Each number is 128 + 24 x the weight over its row's rms, rounded and kept within 0 to 255. Layers, rows and columns count from 0. Numbers have three digits each. The size before them is the row's rms in percent of the matrix's.

# layer 7 MLP up, 768x192, rms 0.0672, rows 123-229, columns 0-63
080:113136189102126135117122115151147128118151140167140130127117123120154150120139121129087112112148099094144113138163104089115109117154098130100097113194110147095145123113179134125119129090142180
096:110113128102102147145133120147085116131144142140125119143143143123106150152129159131155107169100115174145145144095163116149154142115125153110130113204123139133110113147094133134133132075119117
093:123153115118125117143132155109102128166144134145187121118206112119095094142100145154087080123165154147131136129095119120137134119127129130120171134131109124132137154166123079145098097128110101
103:125143129107114156141165108140113130157122152107109120137141137139126122153105152148151149100118076094103132118097117158133152148154155203118142163085112072127112113163132134134116123122139119
098:133097136131092164086160131097140129151128135154093116134112081132109152112143124092144086143112146145108132151125096169127103137093125138092129110108139127124141096156137120116135170146115132
097:157159142112148122147096151064117139070144134169098109133119117146084129113127149120167166158095123147154136147135164154129132134176116136162135133144148137092135136124121136145111104110128082
092:113115142135149112083121155090123142125119114141106149100106134154147112139138150107148118114116182115103121106131120119135127112104115166128149104121153125110173141093118126107116159144161171
095:128122126132102078158149132110115114108171128102144147128122141105123102107102120118165169093175168103147118098108166158100103153099169127092102126114119113126125123136175110150154094093090126
099:154107127132119125103126120125143130066116107138100096133139145141143095141139144108125122139118141193098187133141124162122161101070104125157107109130138130133138109104130175145113126149087143
104:102113138104142128080164128132129110108065185107131111122145142127101134172158140118156135114125131124082159144191127143148146147131170146132172119135086118139101129140106117100138127192109109
104:121107155098171103166126146085139179132096098162150091095115100181184157155136127108137126133107150122123153073102111132144101121088109097118119121104157137122093153141128068157166117115129086
092:152113125138161135114110176134135093134143137139140132106132114118126137146128130174131155118127130156108110148130112123097160126121134136111133124157106115169135110129126128122129079120099091
100:125131092113104086114092097118080105116157111108077107109118167125135091130109161105137113110129113133126143128123115105107144129154122117136116130139095122120120137123101159101137115144114139
103:115155162121140118165137105097113132105128130094117143097101138131131171146100124120117136117153123081143117142122139149142162130116112144107157148125124133124132126143102089142134126148148127
107:107124138134135095123120138144164147106127135152128138152132111144143143185137097077119145138118150155099129120110136146129153155129099113140127146149107101108112120137171164183155102124176156
094:119162144130106090112155127129123133118135122155136138158101136107114124106171133118111087115122126126115165124073121131111062155099101129128112141151135108102092091150126132117160111135100147
099:137089124104104125149123139123106130163096112119137132116117123131140136133109116129138140082150130120149116115159087146166117108156134138160138145163128142108138115115089122187115153104146159
090:118149106157078140101152144109177159127140092176125081112122124134121140145131159135129121129156097121077154155167120108150074100163128132141133119125161115112120136111149160074117104151128146
102:136149141127095143107103116159153144136109101130151117125094096157152183154096117154131114116109114141124101100140102135108096125175089128074145130163094133130093137108151131136103082130122136
106:102159133144117146086102149136143177138107147191112153092111151110150099155142155123163130133109121131112164120130102106134133147170124149124113075113105113104087157128141104140086107111145098
106:120151099154115126095122121088137114102149121157121072146141102147123156130148133152130159112156164129159164137136100149098125096118146077142140098127133092137118145152136150133130133171069111
090:164161076153111146096115133148129103099143129152132091149189093124110142092118120135138159107114139152163155175107091175131133134127127103114135092145115157107145115107112088095117116151142151
106:144136157142120106089142160165116130120109147132108094112098122118140174099146105120123111115152170114109168137158117132114105097141136111115119142119084139103155136161127107113129115157075104
113:140117147136135104148124100133138142106151109099134100071100121133088153138127095139123158173114123118184112160132118128156076113124116129098150114175121127116128115146128107141123126164138119
092:077140097120157102134108150119131128137151129077182086127112129129186127123124161137116120169174119152115132128136122136131122106110107145120122144140073133138108091099149156109148100104129172
099:125094148091115105136104144129141109179128124139110160070122120137138163095151152108158094113133130072123148176181106118108133115156141109123154144132129149153146128149115113123110166137108183
099:112131136082145137137180148112107122111110121131105114106156127160080178086121163159137100086165125188125128112105118100124104159097126106123107118153125141081114142141130115115151106139156143
095:103101116072096140156163120106165165090114130113170165151101146150121160156068117153114119093119147135126149136131121116099125147106134149085137158103124160101123143121128086147124157104116114
106:152135139117136124096142082150142107130152138149117132079159120130086135148124055110129113121134115118149080124137122123144134110141094111158104109168153148130069130127126129142147115145130170
102:104075088109152128105141115137127145086117120145154096141134132130109165140150152113143091163171162151138090093165125149085127171103141050106146091133156147142140133113136141146140116148102131
101:127144163183140102095103124102097092104151131132066151093119129126111138141130132099126105166171114188140117118133128134157132131112116124159120125163146119116150119123187139116120110141119128
100:125102127137153097143128127140126167106145120115088135132108164113134148130072135152148136178114168131080137158105130112120100127084174143100158113134103132120123138134130160129087188153124123
095:091119147106153160120146148124114138159121180090127115083132105148116135121100128106149114114105141125068119127141104128135134160147128121133145158123149146139137156075125097132129125148098104
099:137114069116125121100138132127125120166130117104098133160159132105158128141136136138134139148155096141119119160102094128144113124097162156150096148150121112126126137125134133132153145161146119
100:143208114117121149125150110110128135129141128132066113117114124131177110144125174143132151165163140114112134133146129088115111145142132151127127145201136158134109111134170158130109091086123133
097:149106138103119091130117191128127177153129083159140107134105139102183128126079151085135158134120121114125110063086199143143080152141134117097084104109151149117124112154112085099119109118131159
098:131117125150116090142148134149149184145139112138144085104144084140158166097149171131132121166132156127112138150138102108136101157140149145118133101101134170129133089111127107118115156196089136
098:121136092119134162128183091168128099125098123133140139128087075119135149170121160156143109127089124098059133146113151101094183150094131126158184137098133160149100138128130162145094114100137080
100:155094159155142102113142151122122093125161165164138135131085119064135147136120144142102164116121156150101167107173088119140123102108123156127101096155125124104106178154101139162114167083147084
099:092178122175125121117148136132149103171137072101139112156148103154113135141154162118107125150129162149103137108134154189177085135111136120139115149130109119117192150100163162106090160130122144
112:085140162139122129109152125119118158114108153131094121125135114100137101111129127148106092132154142109135090123143122144082102105105111113140107124179111170137120108146080116122146159109107136
105:126140113078146122097193119111163124131087130154112081093175096113122139130148139153127115141144129132121098103119135115116111166144107118162113084135127136136070106158137122161111127121117149
093:084146115114124129111135106089133147126146162181114107146121133070089132143124129128127110107139159131142130124127148131114134095139153153137082133108150130082140150151125132101113101160135095
112:112124138120116165131130097110150125172146151151117136112140128118107133133163108129137150176151148143104136108151112079095112161116121126168133112127110128115121091128166116150146103121172131
093:150111108131127110161112115124120140120101116089127154104174122146144118131130092121132103124097122153127110141116169095068155125161112124073097185143111117108161150150169155136129089119102111
107:120146144100199070128140090142068142105145098131107107146149077138113161103133137102142108132111141113114167132118120177144173124117138090126134139091160141085117099160140127136136124150145149
103:178151110151052159120112129141108164145104135107150179116105122146112091118126129138086121143164153131156142136116137109125075116121115119148147163158145093097113122136111133157104130111142108
088:118113119130164124146118111174099168159142109116162137132082098113114115155115128096125097125120117147100101147096163141123123116156108115131164099093095116133090106134118146122137123121160149
096:120152130170155125120093122113127117113114159217078116113118121162135148141121147114095134145135148115117115136157116151129125165092117163116122111126166108139145122114153165130081195146167090
102:114194107127157115164105089117169167101166147129106103151154089131128100109180147130123095118154154171103058119119154172114111160125106134159129151139145119113090112134134152134132105166142099
096:121155120128168127108114109129120142165136105131122129131156125131143086100142132144148095147114090135097124115093095116142137114148152171131145095149133119142123160151190119134150114123121074
094:127107136185132130098119111106178120171164164144141101126100143156096146099111141167117086164081125160115156114135151076130118171131108170123153144097121138145090076159136130138100108162137168
098:092147101142104133115143129085112114134115111120179123136127140122108132112111129121126105170112126150165108152126106111111093155112106098132109129127160110086086105133126160167124134126101137
107:097122114109137149158135109116160103126130162123138120111115100169120099117114103141188107119143102128171154151127126118122109114122133161138143128116130157125101106127114110172067168115078129
100:104145121108129122096117095150138118116137073159132130128111108070113130122116101173148136129105121083118125138129154136163125130128103098112114113102126110129144123129133111152154114135123119
096:110140119099154108142114120098153131136100123132152118125159141116121120135074137139144104167163163100109167123115138097143129089127155165148122112115097110087126151110204125095158117165158122
102:132165115100093138137118149137144133166103149131127145104081106107126111104137132103135136103141071189122121166166110175101114137162165171157103114147148152106121105112147172104102128134160129
105:147116139083125140151119120076117109122156099153110112120114144151140123106171124146113093074119147186114156125122127129103117139098130154123134080132140124160120129132138107154157141107174123
118:122112142110133090135132111114076132094116122095159127101093125137103164131157169144128097146094102135141131131155141159097144147171110130124129129120137102124148146107112110129076093104133143
099:155124146142105107137111125068116101112117132124095115125160115123111114128116095136088136187096133108144172124111064131140137099164106123141149101141091157122140079149143129087131077110162117
098:139116154155154174124145077116092155131136150129131148129164128161152144150136135139158107163108129089156146125142137151123137110113084152098173106131142108133122126133156096129136117140138183
106:116074135135089117128143105119118123083135084152066135151122114167129115111102153127128147147103124142143186177160147161123153178109108117139101162119127135122117117128150127125163106149083107
095:120112127112136173134162098095102140128148106124140130150147136096110122131100124135140119092143159139105098134133083142129135117123150178159138114091123123135096127131197133118153178168107157
103:149131114130093155156095128130162065124115129148140140131160117104132138115147139122118137141127139164152131156101116173165120147126140128102130145160156122133111075118200120164133126105126125
094:101099094131138069117162149166142116111076122128139151128127124113136180135089148115092105138147126120152106132093123085113113134119136100158147144092121164136089100116133120143149104159123152
095:151133132099132107140168138150086131150173164158107084108133144109114195132145120118084118101132121135128110116134128155119125136101146157108142130113126123146105112149108128125138161080126170
105:098115122094115135149090132122128071112098167165153091111121116125104179138103139122123086113140099150149135141090145138127098132097126151111114140098099132115090146115113115137139136165154120
112:135149152071123108119151128122161158150091160109156167118144165104145132086146137129154115131087158119125117141086125100148115153103098088148138099142138174110107132108130143147112154117136181
106:124136148096100111128135115120140143132104105151130180103121117171104114112124105105171131138096145139151137142142126125126125143105130122146157169114151147091111096122165111112118079145052121
106:175144147109112136108101146146144062093126130109098109177141152108125133128100130135163115120132115179162137136142150130108138096098111128116106140094104134155077108142149123142136150122094120
099:129123094103095139117119126128097162146105116152118149131084089129147121094110139110167135182139115148156125124190158099100147105113114141112138128141176150114132108110171118137136131143154099
101:135112146120075115109157125115088141104115144127132059118106121114150150142073127125145125135124139134113177115128130126130166171133122134117129142109173095105139131119129121103109131103116163
084:130165107134109114125127104157102125122128119154147112124144181101145116170112126131162156188121132077145124150123159144103125123117116118092152138113149145123131105134166149125092110136080124
092:115098098120092116163178142119124108172160148131134128131091158099125196124139126134096105126121123111083129127149106133151108147177089115142129112149158122125092146133136143098131128132122137
101:095170155146137139139143116123157121163077141119151088091126119112107143117146099137107144111133133106148152132131146159179106161162129117171154106112130120087122170157126117146112126118136116
088:119099112155109120115138148111126107128146151159101138118105183080154115131117128169105112115148154107127127173154141121144146124133111060126124104076148146158118093138123160149153118149126100
106:109148135113114077148104129112120179131093080160129138112176131150153122137185152115097175120120143131095101144101115097146151167115108116133128148131138122112117159108169094124135130073131135
098:113116120081126097138098136098150122164173101107142146147107135133101105156099094145098100137139095143130112124155114129127150130133128134153140106121118161115130158097122163147142095137128115
094:150126145071144137119090140125148105126136096137148120109084118131104099128111141140149156126132151143162122173130154148092061155133137106108120118126094133123111122102122122097151195180130169
108:178115099125100128120115131093076144129105104154165182094136125134108139145147119119142120129110107163152150112086150137128117114146091162094137131149108091123123130163155138139129130158147114
100:138155155131168113104134114137183097124165105167108118149125139126144121150159131110136135176125165150196119114104157127146150137158129190118091155136126138143097120127158146109144083097147139
092:103169108106143135134080122107117141113099152107068113150149122149100156135114149143122116167110105168172137092071161131118102144111117136103105129118131146151152120161080108174161137115149139
100:145134086112129141149137141098105124111142130144140115117137112132111093141117140142107136100118166114087105135107084135102126151119100091075146104137068139129134077114192121123094118136134157
098:129142116089127145128115164134136105165146141128152087175177123133107120162083156093118107138136129119109125120104136125139115086103128166109075131127129159114138119117128148145084115141156086
099:160133122080081125080129121130088177105113107159123107125117120136139087121138116115111121119150199122139146146112142137132110111111114106083161155117097122121126123132157103105115139125167134
110:074135163132133161143116141085114135131177126150128140135144124129123125132130158116132110120114091156133109137127109150128096108082128101104126148085108088145068113092132139124153129165134106
109:161138124140133134126124140061162115108094117158128099098127094129113113126135110146147131104137109108135158133181113102106128098109123103122093161141144123136108071169111115176102086149143115
101:126149091171117142100120123141135136113110146137121099121107124139140126103108094089135141168159111134144151126131094109129166116137112153087131107148137169134122122105105131140165131107098182
099:096089118096174105105077115112134038147137140089123143147151141129115140129122095138143100090109133152091119140125075140103144135147105113131142114119146148119159150125139142147102097177133145
110:138108121093134104129129087135152114123122109122115117105148098127147186102131129131120078128145110116145172140142103117150131118145129116127121121179094143119131121145132110137102164135103150
098:139106156138129057145093147144123161116092086157142137153156137116146145143060121140141116177152110119111130138137139114109131098113166097083133118154162152104112147127170070127175106169095140
105:111153124137109139099123115143126073149122148127096123106129141107142134141158100123167116114153160137100110153160118123144124159110152083104101162080134103125125130158123100088128148163083108
095:108146094111117164141091126141118132136147130116091150155126141149170120133143144147147133116160126088154128112102102129144190124133112138167185143147131131136065129128137107110114104077067136
101:109134159131084091112169132151155135092094106098129126153179126113114128085118162124133066154125131118121128102127115154180109133133095124110114117160158110097135116161123135126127126129127118
109:078095174112186110138106151139127120096091106125097106135140146138105165138165129145162125131144102141170122086122137138148180165149112093123106096118087114095103125115136108084149099112091119
104:103100118165103143134145133132134167071116132145130138100172097136159151129108141131128098121120151162096162125160143136123130054132157111123143112137131151146136140111147099120157160118141151
099:128133142142175121107134126165115160107147096113106127092135131189134120106090112115091137142168148083117119173152109127133161124098157093119150103141134137165156075118111145135139147135109121
106:130122098125114150139114149094104140127147123116137159162144122148163123138098126114110144126156153147125143139124086117113158101110073162120120140147079161140112137192164116110114122155124140
111:149110123116163143087127121088154084159110165168139104082139104139156172135118149095130148163124146127131118169099149106153132120119125145096133119161108156125119139166141101091142102135093142
085:145126104116123122127115132113112156106123134109124132113122106135150164147136132120139096152099142128157119180098175127167132146101171105101163126174110104168101105119182120087167139126168125
097:118084105102095112129128109103164113133161122097104174116123133152123115113110104116143098179126180172161110111099142135108107139124146179170160106129079161129109138160114178118100110159138115
096:120148169133146152129101153103126095136118127140099139138112135150096156139126111127076141153067110136144109122128122117142142131121140108140145098071133150106108122135097145115126154151139084
102:142100142112161142117136116104137147128131154159133088113130116149084153133117128141091168162170147176115119167114114120129138098110094151155119070157167101146138150129138127127160118154078138
089:107090148098120179097144098152153136133128114130122092087104140119138156137102086146163122145122113144143176150135152142119152142122122149165085122122129108177125114094125115114103071143148141
097:070150180137139143121144155086137132136128196073119145101113135144105127131142118156125125168137137139135116122125102134101142133125166135128135142077158101118153107137139103135107144127165114
092:162122116112162137115179141129137157074106122148126110123163139146176184155105163177140131133161187131109084117135145169134154120132139109114142143156077141116141146134163113115151121104127156
101:142121139103151099134138132127134140105069170119119109150107150159107123091119132111126077148138153116109122098116092162089118139120165124170140097110151140122132123125155114095138111148147072
# layer 7 MLP down (transposed), 768x192, rms 0.0672, rows 123-229, columns 0-63
085:159093094099114101112174105111128116153101138100129154175148134150120092109128148136090081142083172117168147117101163149162124142123162115161135135129154147128126096154104103165083135141149111
094:138131129123142133112133127139130132128142085130103170130166137097124121123125126156107120121127109090143102133165151172163126132109109109128138128118068139182130197115158078158083141125102191
089:143135113107116126146105110104082115092116123125090103151134181114137093128102174108118162089134117137136165137112153112092125134118110117135152148138098111084108125125105118123146128104116133
109:134095141131113098112115094130125132135128160101112101142123134098145128106112095115082129099153188155149173096142101112086097085141115089167091145149143109104114164140101114128144142116146146
105:103144147136143127142146121126123120137149117170146124146143129116099118120134100107147113153137121146120156141113180126138130172109132134099129104128142105122113135182153131166137131109154148
102:160139095103114146139078140154141084154093165138135120128127113128106171145114119148085123121113167116148095170159117099136127126163120145121162089137138108125126130111166109110161150147084149
095:117156107114131118114151131103126145093124143105107114141147147120130144145055156153071177132098087090115096142137142142156141107098135140139117145097128127144133080132145103165148129131142073
100:112129118144118138065140104121116121143125115138075132085177140169180134162124155113095089128101086139116129142114120077121095098145123152135130170135142173129170129101112158153132080168150089
098:125126139104170121149138137129138143135114107134142134143126107109153125145149144122130145096128121109150114109127103136128133153150151101114073139163118124101163115114154110153130122135152097
108:122114151143115095114149070124118114155129093116068151135106129116155130130134113109154133145122117141084116156117111128138168154111122151119102141119134141163127144170119120132133148106102156
104:145082141103113154137136151130126137125118089098084146180133153101101135127142132137154148128159112154113121126116148124136147072117118152091167103090093093115119108205129132091111113172159150
089:110113098117116110135116091083168143164144108127076121152116155143101160107109148128126134107142117117141093137137105125110106090117124106114139113114167159121112154144122114112151149128179134
099:137107147145150131158112120157175132115101140110053125129099136141093135103179152158103116133144121099110160135149202086122132114091111146154144115136104184104081116109119126134152083167163118
102:102137148141142158128117109144157156121116137146124150120119146175145130144164096113132091163093124172143095152169122148112141153125166101117102094108134087063114138121148134124168092130126121
105:095125104113065153117117142172161113127160068169166123115100091112149126129104111173151100176152179147138093127149136144135098134133112139130139126109151111145142132066109111143174103122110117
096:155134146135113168120128136147104130093160111167138173114106109127139151127163143100158092135142151108116106130131096102188089122138108118154161156080145101161096129174114109143155112093104094
109:104101099133128126129139076102153145105137141124158109134113095171107145164141164090136138134123149136109129170150105138078119163100124094121094096143160163127147153106119112113099137107121150
092:113099088150107105148129098129093164140113136111122162095117121142112085109132131133141125144075147157162158156108121128143106161125162114120121115155167167197156146114171117141192125126109102
107:135168144120129109181143088118158083116130160115105129116096122175138099131124120130103150130124080103126142113088113143150073170103110110102132122130145117097137152105092123149113128138134141
105:136118132123153109158179131116160109131130119081152112104123119141125108082125181126077109132103119117124119159084152156090091128130144177121117132108099111088129141149111130148122112147142149
119:105095114089142134172089152127127136118151130141157112124079120080120159156133112093093143103145116106124161100146088123147137168126147178153127111171087110117147177114127097130147154146119141
089:132091155149119157145088112090084129145107145116125152125098112125159123092134121167185138139110142079111141096107138109111129109156157157139149087095120110151110131147113137170125138057096141
111:112133122182123130106207116143144115132111129080144136110141141113113135155127138115164145102155126143155135124096098120144149133117122108087094162137055161136121135147130094102129130153142129
108:133120139151110144176129129137095110135093130092133128098127135109115156111107155129150166123127130121118122118145139150168123125139148110121131121106123155124157134126083124170134140158126137
098:159120104121143141128160098170110126141125146143132158171171143088136128109116081102121116103159132147133097143142124125113129142147116102139142101146130135127136145071126140118150115117163085
101:097104094143186138105109088102126127165142145088134153134087141154121148138113125120149133141127113099129161165138164099120113109161130124148151145133127137124160157153125116072090192089113119
096:108138137174091113139091141118136092125128114163116157130120112132166170108109111151148144181132132146143152110151087144147100076133152170097084133138149131128154117136106161114119130132150135
095:141139143108128123151081116142129130134125145146119180123130124175107186144140140145175129106128182153117160112122137110141160109107128140148118132113157111105119103091137134098102114119143138
093:171124092146127112091140163083110152169149126156129131127130102150109119085138125120140141129115101093131133153095108141146166124146135087129141129149120147181165117121126086123133090115156127
100:137154179139093145091097123149103134123100078177135077152137108106147099154147145136135125149081135121105115137120140126085124122100153160103109156122154141074090126116146120120108114124147090
107:145106124116122145131112166104124129135141106149114126131086105112162151153085111146145124170154177139157126115127162140142129115089129108107095159134096125112110125147128075107171134117149127
095:151139132146138119150120137180148120089106097152164148183087131142126140158115109163135169120149123148148135142144090145124108109107142149131101135115087144143125101132172129155114131132117129
095:116171132155127158128101155122177103128133143121131127140117096134119148134103126120111086140138149120147141161132115162134181125112099149127102126158081147109130090148167112120110148158164147
104:141109118152130166126173111118087102079139126119133155092147113119135116155143091113085167139115147157127180095140146086095135124159127101094102160156110129108193137106104117110108148100138107
095:148112144153122091123144105116131130112118147131158114130127139098109108137165176164080096078123114136106149148127104132129114110132152119103119149145088119155135112190075123141126122154110109
093:126118119107149107108128082124110083153205144142106114135129104147119113137103117157128137127134123098062156108103073119123152108125114128085137141090101089139139094121135136111167140133114161
099:119096132093131141058149146110138123109114116147152128104137168138095148161134134142101159148119136113075092144130137087081129136129117135115120130131147117156101137131102103137143103167132097
097:133099118135148157113130143149121158139109119138156127112135184157134070128164172121154108121115127166139171117144146157140093118142108104133128136153115151153129090146112111177161091126109130
101:105127113177107138161137135166135122133106096157090117178091121134131134109079147151082119134133106130103134146095147173168118160144127128133140122131161165137130137133146140104114131132142128
086:155124110121108102166137155095088121114120113166135124118146147180159140142123121156115145160169161167136146129136144159117106119150150147145103157167175121223137156081172086139116154127110144
112:139144152154114135102135131162167143111098133122165116099142183138108109109136092109085097129133119125176132091124101103143136133156137170134102125126123147105119155108121099091137118137079141
099:099106148139077140145140121079105146133127129138111067101074144119157135123137125132147140182070090153121147103142125117129127142149131140162101163141127112078121157111119092126120132098131140
103:101159117178147140147144163179167145120162147114095093137135120121158101106151103126101135174155120107159100125129144173129145154137126124112169147104140072109122111124146124133120142127090119
113:156113105106164103124171121048121139139107107123130151142161118126150162107106066142126115113135136153136128063104129092118153136170119140134158150132139106101136093127139127111145132140156125
091:122113153148107154117179124128134146126126109136138073096153136097135109117138137083159143107108094164120111085137114107165134176097130125103103131149137125148133116124108137125145119129148097
102:093113091133133123145147129138140088117110107105108124135124139124092140129162154150140152156170118161146137118123134143137089154118150150106102127145142133117130132170122169103131100100102122
105:118158124115135113177120168134156140116125120132157136137121133109170100152156152102111134105165149126091112166152145147127146125117180101139097122206155150169095138142111148086147123148144134
092:142099096110116131102131140099138138104130148173142120166165149140147178062118151120130191095098148141124143116114110140141096088093144111104128143144160102126122121073121101136126116138129102
089:104142148134105143132056129115119123114127121068124134134108152093139097155115117123123097095156091092157127094119140131117129085110173118189141150127105146085149116120137171113110124167120099
100:156158125124109135136102088129051086134199101126103148128120142125145137122088126097120135130138128134125114158091119103101124088111163136120087119130107124175119147149107106164114156131158137
095:121124134149119128130135150090125160111146124067138147175176098133106145154162131119092117087151150129131181116181123147119133126119115092156107146110126111105161093111116086106110160125109098
097:079098116104140163136168144120127149131122127168133138151183157152113128153134112145144093111099136089102123115149153138210100102116141129127144131129133155119160128141137106090117096148128148
105:141141139131098151110149118129165143147153152136113140151108105104152112090132162157108142141163131164113129133170126118178133149129124144127138165131117127132117151129169137088184156150101122
111:126141168169127129134132147139099125102146064116129178163120125168128113135123138100117157144154119112115115131126124139153133106151135155147142142114121167105143091133165105129124145193111167
101:110113106130146165179131131092133107155146133112110139144156143118147103148135129137151127166146121090160094106135109134101113138113133118138088121108136122181157145137141092103159126139158153
094:124178142116140128147101136101136098147110137081190130158140108160174111136123125127082144094137142130124110141118078101174140142136088144156150130113148080113143128110093123142163115099174106
102:085082104160116136103160139130139135157132128120071114073100143087148165146112138149105106125165108122150132088072120131133158088126130086133136143088127111149116128139131097108148149110113101
104:151157151176126165119142132111121140173160134114155110118155123156124180097154128148139101141120109146135149125113122099130124149117146159140131108100162157108131122120124162129103079140070079
117:142061094111162108099152125127160177134123145141179156121161143104102166154148114153130092128096135121154116138120112113120148099110128092130119151150074108124130141111125173174106120130116156
098:154145142123154123127127087134145148133115111128131158100102167131112116156180065103133092126117135116135148113118121121115181137117130135138131172134129119142104133125173091151123080129179149
100:146094061117106115107141126146108092172152136113147103117126088152094145127141157166104103117142127132113104182126120118085156160120140106129168101122117131154156100140132129116142133118123133
105:143084140133130143162150139112129121111128106139134152146106086126129100176096097144128114098157122128156160108070143094104126101098113171095075130164133131140113126126122135102128117132142112
103:132062138114135128112118148092126137124154124148113153130115110159185125126138112114164139145136064097131109147133107131157125097120121158154149147142085120121117122126115154106150137115148110
102:104115138136133102110113138113091139080109142143161153109112147130110173097145145163138108094115139131075127102121085085126112116119122104137121128139155127163130112090114147157155201152195113
095:148101122079102129119117092124071148153164127114137150156161175092116149140131125125122149132149139108143129121110135169122095093137117140135124144080126109143111134101128121129141142140121158
095:147162097132128124128107155137123114104113182144149146127126108134132119115155172136115135147108126150146101121121118113113116068125164094159089108139143096115130169170122195118132120151102101
104:151116171126158200111132101138148147139141086126107142149106135073144128104118137121158178130086113158132146120091102178125140136173134127139115091134139152109115105079115153132160137141133165
111:141116127124145129142148170131129175111130116123127103122115124115109091125179160133136132190152103107130105145136118145136103131159133166154120191116086158082120145111146133129088114133131151
103:123082124093082099153072169103103116124090141127141126160163119109088112141147123152117119128119112144137096120127126138141146155102112118138086115167146138102105154116128123115173131139178123
106:117159147096160108120124184120151103130149129117178120186133131154155140126117114138129123116109109158162138154132109113137087130156129083122073114153127138135085121124169091117151106085125090
099:167156119138111166148139139126112107141144137186107134138094146152154158134138138158150100123140123124115127095098147111088119132105129116089129094114114142104128122114132155160126156122108149
101:112143125150142123158090119131090090123121210111125142150108175135109130126121119150111145140114128151122129123148117126161114125130136094131152126107135101148122163157144138114156121120091111
087:130110138128155118141152136096156143143125162111160140093155060149136120132158152144083120112152128126132142116117108109161161119078074103113104127138063102128154146142106141152149173168155105
096:120146130116142138150138131137162133160174157092133107142084118140125126166161116138126114171177116144183131066098129120126153120087156124114086105140118113127127141152135149115145106145097147
103:142155108144134132136160093120149148100146102105179088113101139076113142099148087167111096126103146151120106102130120103143115117104133124136084132088146106123163112098115126165106179163127146
094:136139124147124118130080094118142094097155121146155120125148122083127167146107141148138090126117085107117100123118122149096116098098140141155167110115155111183142129105127164065143127146142115
097:098113156156160134101156129156189147147106137103160165135131143145117165144114143132161110112187129145166137097138138133134115119121055129093169139116134138091143088087117120130153139160128081
103:130137147136144102083144109123121109114124152159125154136127168155114131086093108153082161127109122133110115091109123118111152098073092139115131101133149101091163149114113132150119133113143128
097:117133120153105112114149111175144180120133088146107131104138132135154159124104124134146159159115147099143102131163100134086097122138168109137111115103153153120161141095158159148114097138093135
095:146136103111111105114113159120129106108136154168173140154159126155129125147137142165109109134113099146147140143122119127106156124108112136077143162118151131150153154081194132144125126136170154
101:152142106154109121093118141144109145151122108131111146120084100138172105091135138099132142099179095092062130177122121091146106131158115100155156091138108119082113126151105134088117153125118109
097:159172129137101087106108120152129136139148126114133142112124122085125120146087122106128152128177127105159117157110182099161133110122136183119138136116102106084180156134108137117177127136096160
104:117132148188118136126112156131116139093087151095143139104187107127102074111073133098117126142147114125109110135150168144107112100093110128164170107125136128143117134116101130129121123134130136
094:170149140151161156111133120114144109117142112116136166140156124168117122141112134181134121163114116184157118135163184127147122104143146148166096109130095132182115137165148136109100133111148145
101:106156106147147160109103165128128164088134126125120152150139135099154125157111129081129092158158132192097108130121143124135151119138127080134117141092168123101108121107109158137124121107175136
109:111110121150139179168128127120120097176126153103144178104117151149116150133160134159106185131093151134116138155135131118116179174134099108156147102141120133134125101153150151146148167166137111
110:132118167117150121139148115127167128114125166149151159108169113070088089137136124110148153131103110099123163085103109130089189131126130100165137129142129118110129132130105066092095138131136138
098:118088094117146122120150130158129133143104109120117190139135136122177187135095157120121156102105152102139109136169131148133139180116150154109089122148112089110127113143140117111096147134162069
103:132144147107137149171137149133120142126133121149154110124114138136135080068156122086111134141157092161143083154162156151143164106128137140110166133139120132166111138159129148117141137154114204
108:145135120147113092109142129148108114141161147142093127109119095112071130072160106146133144166109144126156106115125117125148135115098110108095150176178175132160094110121129117129122148118163166
096:138093134136118164103131143136113149086111118077143111115104137166142107125137127107115120127146116120150148127141111132133122141146099139121141144138141157129136148167088119154111104140148135
106:179147122129093110131186156145146100101126136140137145138149158114100104159103109119113128118119109125109125120090186149149139126120144120137122108111124150128155161121092108123135131148121115
099:123163111141131100133143100200109078161128122153156101129133149089116115128110117138147103174142072143140114151147154124113118122150173113179095113120127141138179140125118127156148151166162140
111:131129122127143151152100132137135128124132140135168074114141180173122132099127115107124130182095118150096149146133140136104150095097107148141112132092074165055117141147166117127093103115078116
105:157118083086146153124146111123145121146120133176113165139146105115126123132171137143148149083074136116104145167142126132106130114124105124102111091157136130120152113187138118142127161111137114
109:137100116117137061092148124108123160103095108139131121146120116123107094138141139154124121093092079143127154097104174133126114141100129124091124163149172150100067112124102155095141118111121129
097:132140112123108141070099106146104118124137188082187139144132129120130135145126088120129126164128151134141151126134124103137129137157126165102112108131104100198105100129112129119149088131133136
099:112127133107120164097118139126103160137103144086134118145142152145136152146144142111151080155118133103164107157150131107180149146149115164190119148085122164102069130114160140113136105114144133
111:130108115129143133123069167108150095124143115128160144108142173114126088118095149169157110114136127107113146125149091099124111100123082153128116148146126112093175108156149140149143147162105131
087:116110113122157142092134121166148134122140128135186135101144109142111106143135150127155086124132132124131150137169128144100103116163107126136117165141131128106178124151142131151095107127154143
100:127147166193132117139089122142107144089102105132118118111089129086115144097119101125105143127176131103127132125166100129109118115120101123126128179100130131141176124129137147064146127132123129
096:145114159097076070162135072148125146115095115127118149124117096134107109108121092117155116142135109097156108135101141145088170115161173161153112184184132134126123118111130110139147141141160116
097:105149126141136117148127146144138130158183136163121092122141150161118143081164098137141154142183110118130141162148137169133097103120136132156129133093146128148109145123122144125108154151105127
080:098188079103149108153181163109104142151138109110081144140149119147131076148161144117154185143143128141123146122151155158138112148146138079132132130170130090192104158125137185103124130141122149
092:119094072114159130144161122115147141113109132164074083094107140146120128125119114115127129088097152087157119141121143128122113123122141122112109146109091139147117164160125146096129186120082145
092:118094109122158107178127070148124118118138100164141136145125174124108101073119128128162117112126135150158144142115107139146158128153125105147140108156131141114124118120173103062118151130088113
102:127073132142105145136117145164177134103132106126149139160121153135132157086110112144114122172138151080146110120126157164102172137124114098107110144181148113155102158172148135121116092132134111